config.yaml
num_hidden_layers: 8
hidden_size: 128
num_attention_heads: 4
num_key_value_heads: 4
head_dim: 32
intermediate_size: 384
vocab_size: 2263
hidden_act: "tanh_gelu"
norm: "layernorm"
norm_place: "pre"
norm_eps: 1e-05
positions: "learned"
qk_norm: false
attn_scale: 0.177
bias: "qkv"
tie_word_embeddings: true
parallel_block: false
init: "uniform"
init_std_qkv: 0.0371
init_std_o: 0.0
init_std_up: 0.0371
init_std_down: 0.0
optimizer: "adamw"
learning_rate: 0.00194
lr_mult_up: 1.37
beta1: 0.9
beta2: 0.99
lr_head: 0.00911
max_grad_norm: 1.0
warmup_steps: 272
schedule: "cos"
final_lr_fraction: 0.0
batch_tokens: 16384
max_seq_len: 128
doc_mask: false
train_tokens: 124100000
max_steps: 7575
dataset: "wikipedia_en"
Each number is 200 + 30 x the weight over its row's rms, rounded and kept within 0 to 999. Layers, rows and columns count from 0. The size before them is the row's rms in percent of the matrix's.

# layer 4 MLP down (transposed), 384x128, rms 0.0933, rows 307-319, columns 0-127
095,225,169,200,225,212,214,218,188,210,159,211,193,214,236,205,205,202,220,219,193,147,208,216,232,209,205,156,265,186,213,233,207,230,176,186,194,141,242,182,219,181,237,182,234,213,235,208,183,167,210,216,196,190,154,189,215,212,151,151,221,172,220,172,195,247,141,211,210,229,182,224,195,213,181,237,200,221,159,174,227,172,227,217,222,209,164,188,216,250,212,213,202,199,215,222,161,181,193,198,219,197,177,182,182,151,183,341,188,177,206,219,123,212,169,190,176,223,179,116,157,175,168,201,160,228,245,211,186
102,226,237,191,174,151,211,168,215,204,198,133,187,182,171,166,217,196,202,108,165,242,247,158,241,186,169,145,245,224,169,179,244,207,212,144,179,215,183,225,229,173,218,241,203,219,230,226,206,219,165,182,199,207,219,240,166,237,208,225,150,186,190,215,249,204,199,165,180,235,134,197,239,217,226,201,183,204,174,205,209,265,251,187,190,193,225,236,223,211,164,195,171,207,224,243,240,193,190,234,236,206,215,230,188,202,215,144,195,156,173,204,212,201,215,203,265,161,216,237,135,205,218,176,192,203,184,215,180
101,230,231,182,180,201,213,194,226,239,203,220,169,235,223,129,220,198,231,210,183,148,164,198,215,212,185,190,220,184,158,202,200,139,211,216,226,197,192,186,168,208,178,206,115,214,169,170,246,199,223,165,256,206,220,204,156,139,230,186,212,193,249,194,207,168,212,214,213,194,232,205,180,190,230,223,259,182,243,241,165,177,234,201,184,173,203,241,212,232,218,178,195,216,221,161,228,160,209,234,230,217,143,207,207,193,198,155,245,140,223,241,229,189,220,234,134,247,196,174,144,143,195,181,201,192,199,201,265
092,226,195,198,198,185,184,262,190,229,211,186,202,198,197,193,176,221,205,210,239,151,228,189,201,190,158,247,202,166,197,232,193,198,220,128,219,204,189,114,235,208,260,188,248,193,192,188,218,237,177,212,204,221,130,191,225,203,162,170,201,194,203,185,220,239,194,232,162,185,251,197,202,215,146,188,208,239,192,195,142,194,190,150,159,216,186,217,202,219,201,209,194,261,167,220,207,190,190,186,222,144,178,198,197,196,195,348,219,174,171,200,177,216,212,224,215,199,180,152,151,218,225,225,181,199,213,174,203
088,222,212,211,182,179,218,163,239,212,192,152,184,140,210,233,216,215,255,251,187,224,168,183,171,182,269,186,210,237,176,208,191,160,173,172,238,217,199,207,205,221,214,212,239,195,249,215,200,200,191,220,197,209,265,212,168,190,197,210,233,247,186,208,205,218,204,201,203,243,200,220,157,178,183,246,135,139,204,161,202,202,193,241,179,186,203,179,267,162,199,208,164,166,226,131,149,194,130,188,210,178,213,208,237,213,208,172,217,280,200,171,201,182,132,192,182,234,183,240,200,213,240,180,165,169,163,201,177
101,189,193,234,219,117,169,156,211,171,182,164,189,204,195,208,234,223,220,227,239,145,118,209,173,216,269,239,147,220,184,189,176,136,248,165,203,185,189,248,205,209,232,205,229,200,193,226,166,190,172,205,217,185,218,164,200,249,228,195,259,162,219,184,239,171,198,199,151,185,142,173,221,193,193,187,210,169,198,165,242,221,201,204,269,172,148,178,229,222,201,252,183,209,206,224,202,165,238,207,179,211,187,179,185,160,180,240,222,194,197,218,220,168,216,186,220,202,234,205,198,162,243,225,145,181,237,213,181
106,203,146,223,196,158,214,192,241,229,206,223,137,248,176,174,240,192,193,216,194,147,179,254,161,242,193,170,179,190,141,169,170,195,257,197,203,204,222,269,204,260,202,225,212,173,239,193,192,261,179,167,203,246,197,174,167,148,153,213,177,245,208,166,259,204,191,222,178,187,192,209,199,159,203,206,238,166,213,169,257,253,178,221,206,210,227,223,224,233,208,199,140,196,218,191,225,174,211,228,244,183,184,200,188,167,175,200,196,183,189,233,183,194,215,126,211,176,196,199,197,219,148,196,268,200,202,190,226
106,200,214,228,211,201,182,261,191,216,253,235,195,157,170,142,196,131,167,191,244,174,220,206,235,203,195,177,180,181,165,216,217,183,211,256,183,163,225,195,198,210,199,168,248,191,168,176,222,224,208,221,196,220,155,144,181,200,193,180,215,249,249,236,233,242,213,222,213,203,207,193,190,158,200,152,180,160,179,186,225,208,185,180,207,211,243,221,250,189,206,201,194,204,203,186,183,146,229,242,225,162,170,269,117,174,239,129,215,181,148,199,197,249,200,200,209,183,175,218,178,223,262,185,205,143,223,193,197
096,197,195,184,163,156,204,200,229,197,253,185,193,179,232,162,221,181,262,198,199,205,244,188,178,224,203,167,212,186,198,181,204,179,189,205,206,193,219,208,184,235,147,190,153,200,207,216,260,207,224,232,179,188,229,188,162,189,147,156,202,145,222,174,271,223,242,158,201,266,213,234,234,149,231,174,184,161,198,220,213,239,251,268,133,190,212,226,163,210,210,172,204,246,188,223,208,154,178,154,197,226,184,205,161,115,206,219,199,223,221,264,220,179,181,244,208,187,204,199,171,207,189,167,211,172,241,187,201
110,200,198,199,213,178,217,246,179,204,178,217,180,251,195,233,200,241,212,169,240,196,154,144,187,228,183,169,223,184,200,233,150,178,216,188,248,185,221,200,196,175,179,223,185,193,194,165,212,113,230,207,200,188,155,223,224,270,221,202,160,186,145,215,228,228,203,221,282,192,183,236,181,143,192,208,236,225,181,223,154,169,192,184,192,197,186,258,227,177,138,198,178,213,225,195,240,239,253,165,178,196,199,182,218,183,211,161,213,147,173,221,187,261,270,165,188,198,191,195,171,193,193,222,157,184,251,199,181
094,244,239,176,199,186,164,202,278,164,139,239,201,219,201,233,234,155,205,149,219,198,206,191,183,200,186,198,188,183,215,160,173,185,248,173,234,179,192,167,226,166,146,249,169,162,215,200,244,203,206,209,222,273,195,193,201,207,174,233,207,197,247,161,192,187,214,199,224,210,178,210,228,200,245,238,215,203,189,192,121,160,177,277,205,210,239,141,209,199,145,247,153,196,188,254,213,192,174,224,154,169,209,197,151,251,155,224,231,238,222,186,202,197,197,241,193,186,208,200,197,221,175,207,170,180,185,211,199
113,235,181,206,132,212,186,201,244,244,158,200,215,150,161,150,223,202,174,196,200,265,160,188,180,197,227,166,189,233,202,153,215,208,196,245,234,183,201,148,164,202,140,235,173,142,171,165,176,185,201,228,225,215,246,212,138,177,233,231,203,202,177,194,221,192,193,190,205,169,225,165,245,214,207,199,227,162,196,206,182,233,211,181,246,257,231,222,236,216,229,240,173,230,218,230,241,174,193,204,216,155,198,229,179,140,190,188,246,201,243,215,181,195,208,217,175,188,199,247,214,156,273,205,151,188,174,172,213
097,189,225,169,225,179,212,209,208,199,203,188,147,241,177,211,163,197,257,194,165,155,139,225,279,247,235,171,174,258,203,206,162,182,180,147,262,188,180,183,191,196,203,200,166,169,201,157,183,250,196,209,208,196,280,142,172,259,211,242,105,201,213,243,215,196,217,224,242,221,256,204,168,192,195,203,202,176,203,198,187,211,197,198,195,211,199,230,185,228,177,165,173,211,201,147,226,188,255,204,197,197,212,182,214,175,160,176,160,234,171,175,196,217,233,176,232,190,197,228,222,220,200,198,161,184,211,189,244
# layer 4 MLP up, 384x128, rms 0.137, rows 308-320, columns 0-127
100,155,245,202,175,207,266,164,240,192,158,236,214,262,230,192,210,252,184,224,186,175,211,227,177,201,230,240,153,145,236,204,194,204,192,225,195,164,185,190,179,229,158,166,214,182,197,244,138,229,224,210,176,184,193,201,256,171,201,224,196,223,148,163,143,184,165,200,169,165,200,157,249,196,192,206,212,247,245,267,204,181,164,181,223,177,207,208,199,168,205,176,200,181,179,160,218,236,191,163,172,214,211,183,230,255,181,163,222,229,176,193,267,196,184,183,218,238,206,184,216,203,206,238,239,252,153,178,173
103,197,166,164,206,243,181,169,221,182,260,168,230,179,185,126,179,132,204,201,182,162,173,192,194,165,150,244,210,175,184,243,186,220,212,216,227,152,216,230,240,245,190,203,218,238,197,228,203,240,202,200,223,161,217,172,188,184,198,199,235,200,198,178,182,186,203,184,203,231,223,278,239,266,176,177,232,178,220,160,202,227,135,227,247,270,183,190,214,153,126,203,188,218,174,250,233,182,218,203,208,184,198,200,238,188,219,195,178,188,228,173,197,200,211,241,184,241,179,254,209,147,216,241,190,218,189,208,189
093,224,229,213,196,193,177,232,149,162,208,225,190,194,220,186,211,267,222,178,204,161,224,198,226,194,249,205,178,209,208,244,160,274,195,187,172,188,173,211,123,203,209,185,173,166,144,201,143,190,228,163,225,121,194,193,218,216,195,214,206,228,181,181,199,177,178,212,200,207,197,186,235,248,204,206,216,225,194,182,186,243,241,221,238,281,232,141,186,162,202,196,215,179,232,192,249,129,194,165,192,171,238,192,262,178,194,230,182,230,179,186,251,175,213,224,211,186,150,199,186,176,155,221,235,200,175,244,203
089,110,210,217,131,174,239,197,205,193,160,175,188,189,219,195,229,213,210,183,213,178,173,188,223,152,204,202,197,163,224,193,214,247,183,209,240,199,230,218,188,180,184,198,185,188,182,194,183,205,202,241,175,172,237,180,190,212,216,204,221,158,185,205,161,245,192,205,162,205,200,211,194,185,150,198,188,248,230,236,151,243,240,263,210,218,250,191,195,158,257,176,209,171,265,247,185,151,197,199,225,180,227,189,208,248,136,182,230,188,174,189,279,163,166,222,214,254,226,203,192,205,152,141,200,210,222,183,246
100,202,149,201,163,190,235,255,195,198,195,164,183,174,269,200,192,225,215,210,226,166,223,248,229,216,234,213,195,183,161,234,177,191,159,216,267,231,168,223,211,220,199,168,238,201,180,164,202,184,187,226,180,187,236,225,202,237,155,158,183,241,210,146,203,202,202,191,202,206,250,188,214,210,183,219,185,194,228,179,208,248,185,230,246,152,223,65,191,251,219,197,142,223,211,182,211,181,207,192,213,196,163,197,172,238,192,176,192,261,197,126,213,147,177,213,216,226,232,202,189,195,217,224,210,190,190,198,182
100,146,248,223,201,205,200,230,180,139,220,215,239,179,266,178,231,187,229,185,202,169,176,161,213,188,228,240,166,176,197,160,209,203,171,173,225,167,206,221,203,203,197,241,225,163,192,201,165,171,216,162,173,153,212,225,207,261,226,166,262,237,201,176,163,211,204,191,169,280,170,238,188,168,212,188,191,240,206,229,175,222,157,226,192,199,241,192,186,181,184,230,236,143,230,213,236,247,192,180,212,167,253,219,220,224,167,185,235,210,126,176,218,198,189,230,216,174,181,184,169,217,196,265,174,239,214,167,235
107,145,157,173,203,174,234,220,202,194,278,179,188,185,211,179,194,237,245,234,218,196,207,254,184,236,237,213,204,189,285,221,216,264,148,182,201,227,193,233,193,197,179,169,154,213,214,183,138,189,196,237,227,183,184,204,211,185,155,219,192,242,173,152,221,137,197,174,192,168,209,195,212,179,209,193,211,221,199,213,235,222,211,176,239,254,235,207,133,165,228,219,143,235,208,196,216,235,189,195,198,225,226,161,209,243,212,163,239,194,208,147,218,147,174,188,262,232,192,179,178,200,186,176,191,149,189,216,216
099,159,177,228,212,208,178,253,230,175,207,239,175,185,192,230,218,235,226,179,155,174,260,185,167,166,202,224,161,226,226,243,164,211,156,198,181,173,225,228,210,207,239,176,235,208,203,189,191,182,209,161,255,206,204,210,192,216,184,235,191,237,217,224,189,197,187,265,160,194,187,204,173,247,228,197,210,228,218,216,127,188,200,162,193,183,155,129,200,174,138,184,192,165,233,190,173,276,175,230,197,205,186,235,185,215,205,206,162,225,151,238,234,196,221,275,166,231,159,242,169,166,207,262,189,221,209,201,194
109,187,187,207,122,230,214,213,139,192,176,185,215,190,183,254,232,211,254,181,164,182,267,244,226,206,197,197,262,233,218,213,156,210,187,196,182,225,180,228,214,182,212,183,221,206,162,229,171,208,204,209,258,224,232,209,252,182,223,126,202,216,213,263,186,217,190,178,101,236,131,193,189,204,178,181,187,212,270,227,214,172,199,204,193,160,221,180,163,239,198,190,226,203,203,180,162,240,147,177,221,231,210,164,183,227,215,174,164,197,207,169,200,185,204,174,228,157,190,187,225,181,200,200,179,177,187,223,240
095,178,197,213,198,249,252,226,195,221,214,196,225,177,227,197,202,193,234,209,171,188,185,163,187,232,270,287,240,181,237,181,204,194,138,205,176,242,184,210,182,224,141,188,175,204,157,209,200,218,248,230,184,210,209,156,226,242,189,189,214,209,231,189,176,206,208,140,203,193,204,193,237,189,236,188,179,192,218,200,248,219,149,226,248,134,260,213,137,238,193,222,207,211,160,201,210,192,190,217,202,240,207,167,210,220,203,143,163,147,207,212,199,167,223,173,219,139,189,151,186,174,187,216,207,225,162,190,270
110,189,186,164,181,249,190,217,228,204,215,264,205,169,207,230,225,195,193,153,194,198,175,180,219,204,151,242,229,195,210,243,171,222,147,220,255,188,212,274,214,219,184,198,169,216,172,185,172,186,190,212,207,178,219,177,210,169,189,141,217,226,254,208,204,160,180,209,176,246,241,248,180,207,204,187,240,205,228,156,151,218,172,217,233,176,214,231,216,156,167,211,194,150,181,219,202,182,169,227,225,191,143,240,196,216,172,164,176,182,142,191,206,213,214,250,215,152,190,271,185,183,151,228,166,137,214,259,195
093,212,213,227,197,217,194,207,197,214,208,241,156,191,253,164,182,228,212,178,216,205,198,222,162,167,153,206,191,236,294,208,182,191,188,198,169,142,190,223,199,231,214,177,206,194,218,148,190,152,201,209,254,228,217,174,195,176,198,144,263,187,200,199,212,190,205,200,209,192,242,177,222,215,201,183,152,203,216,182,239,234,203,216,228,214,166,156,234,194,238,233,193,169,240,204,257,257,160,231,124,189,192,206,218,225,252,221,136,222,188,103,178,182,241,174,197,207,256,178,212,192,202,201,203,165,210,170,180
102,183,212,224,234,200,226,261,205,217,211,196,168,213,261,227,198,209,208,136,197,157,232,225,174,168,219,229,193,128,193,208,203,190,174,196,239,164,207,199,218,201,229,161,214,201,191,222,189,114,229,182,218,194,177,232,204,225,212,202,170,265,209,224,173,174,186,179,205,216,165,234,211,204,193,186,153,233,228,154,160,223,141,186,246,124,270,189,208,245,217,238,200,132,213,185,189,190,136,191,185,194,207,208,180,206,179,210,191,229,184,152,223,223,199,225,203,241,146,230,163,203,204,239,219,179,215,255,188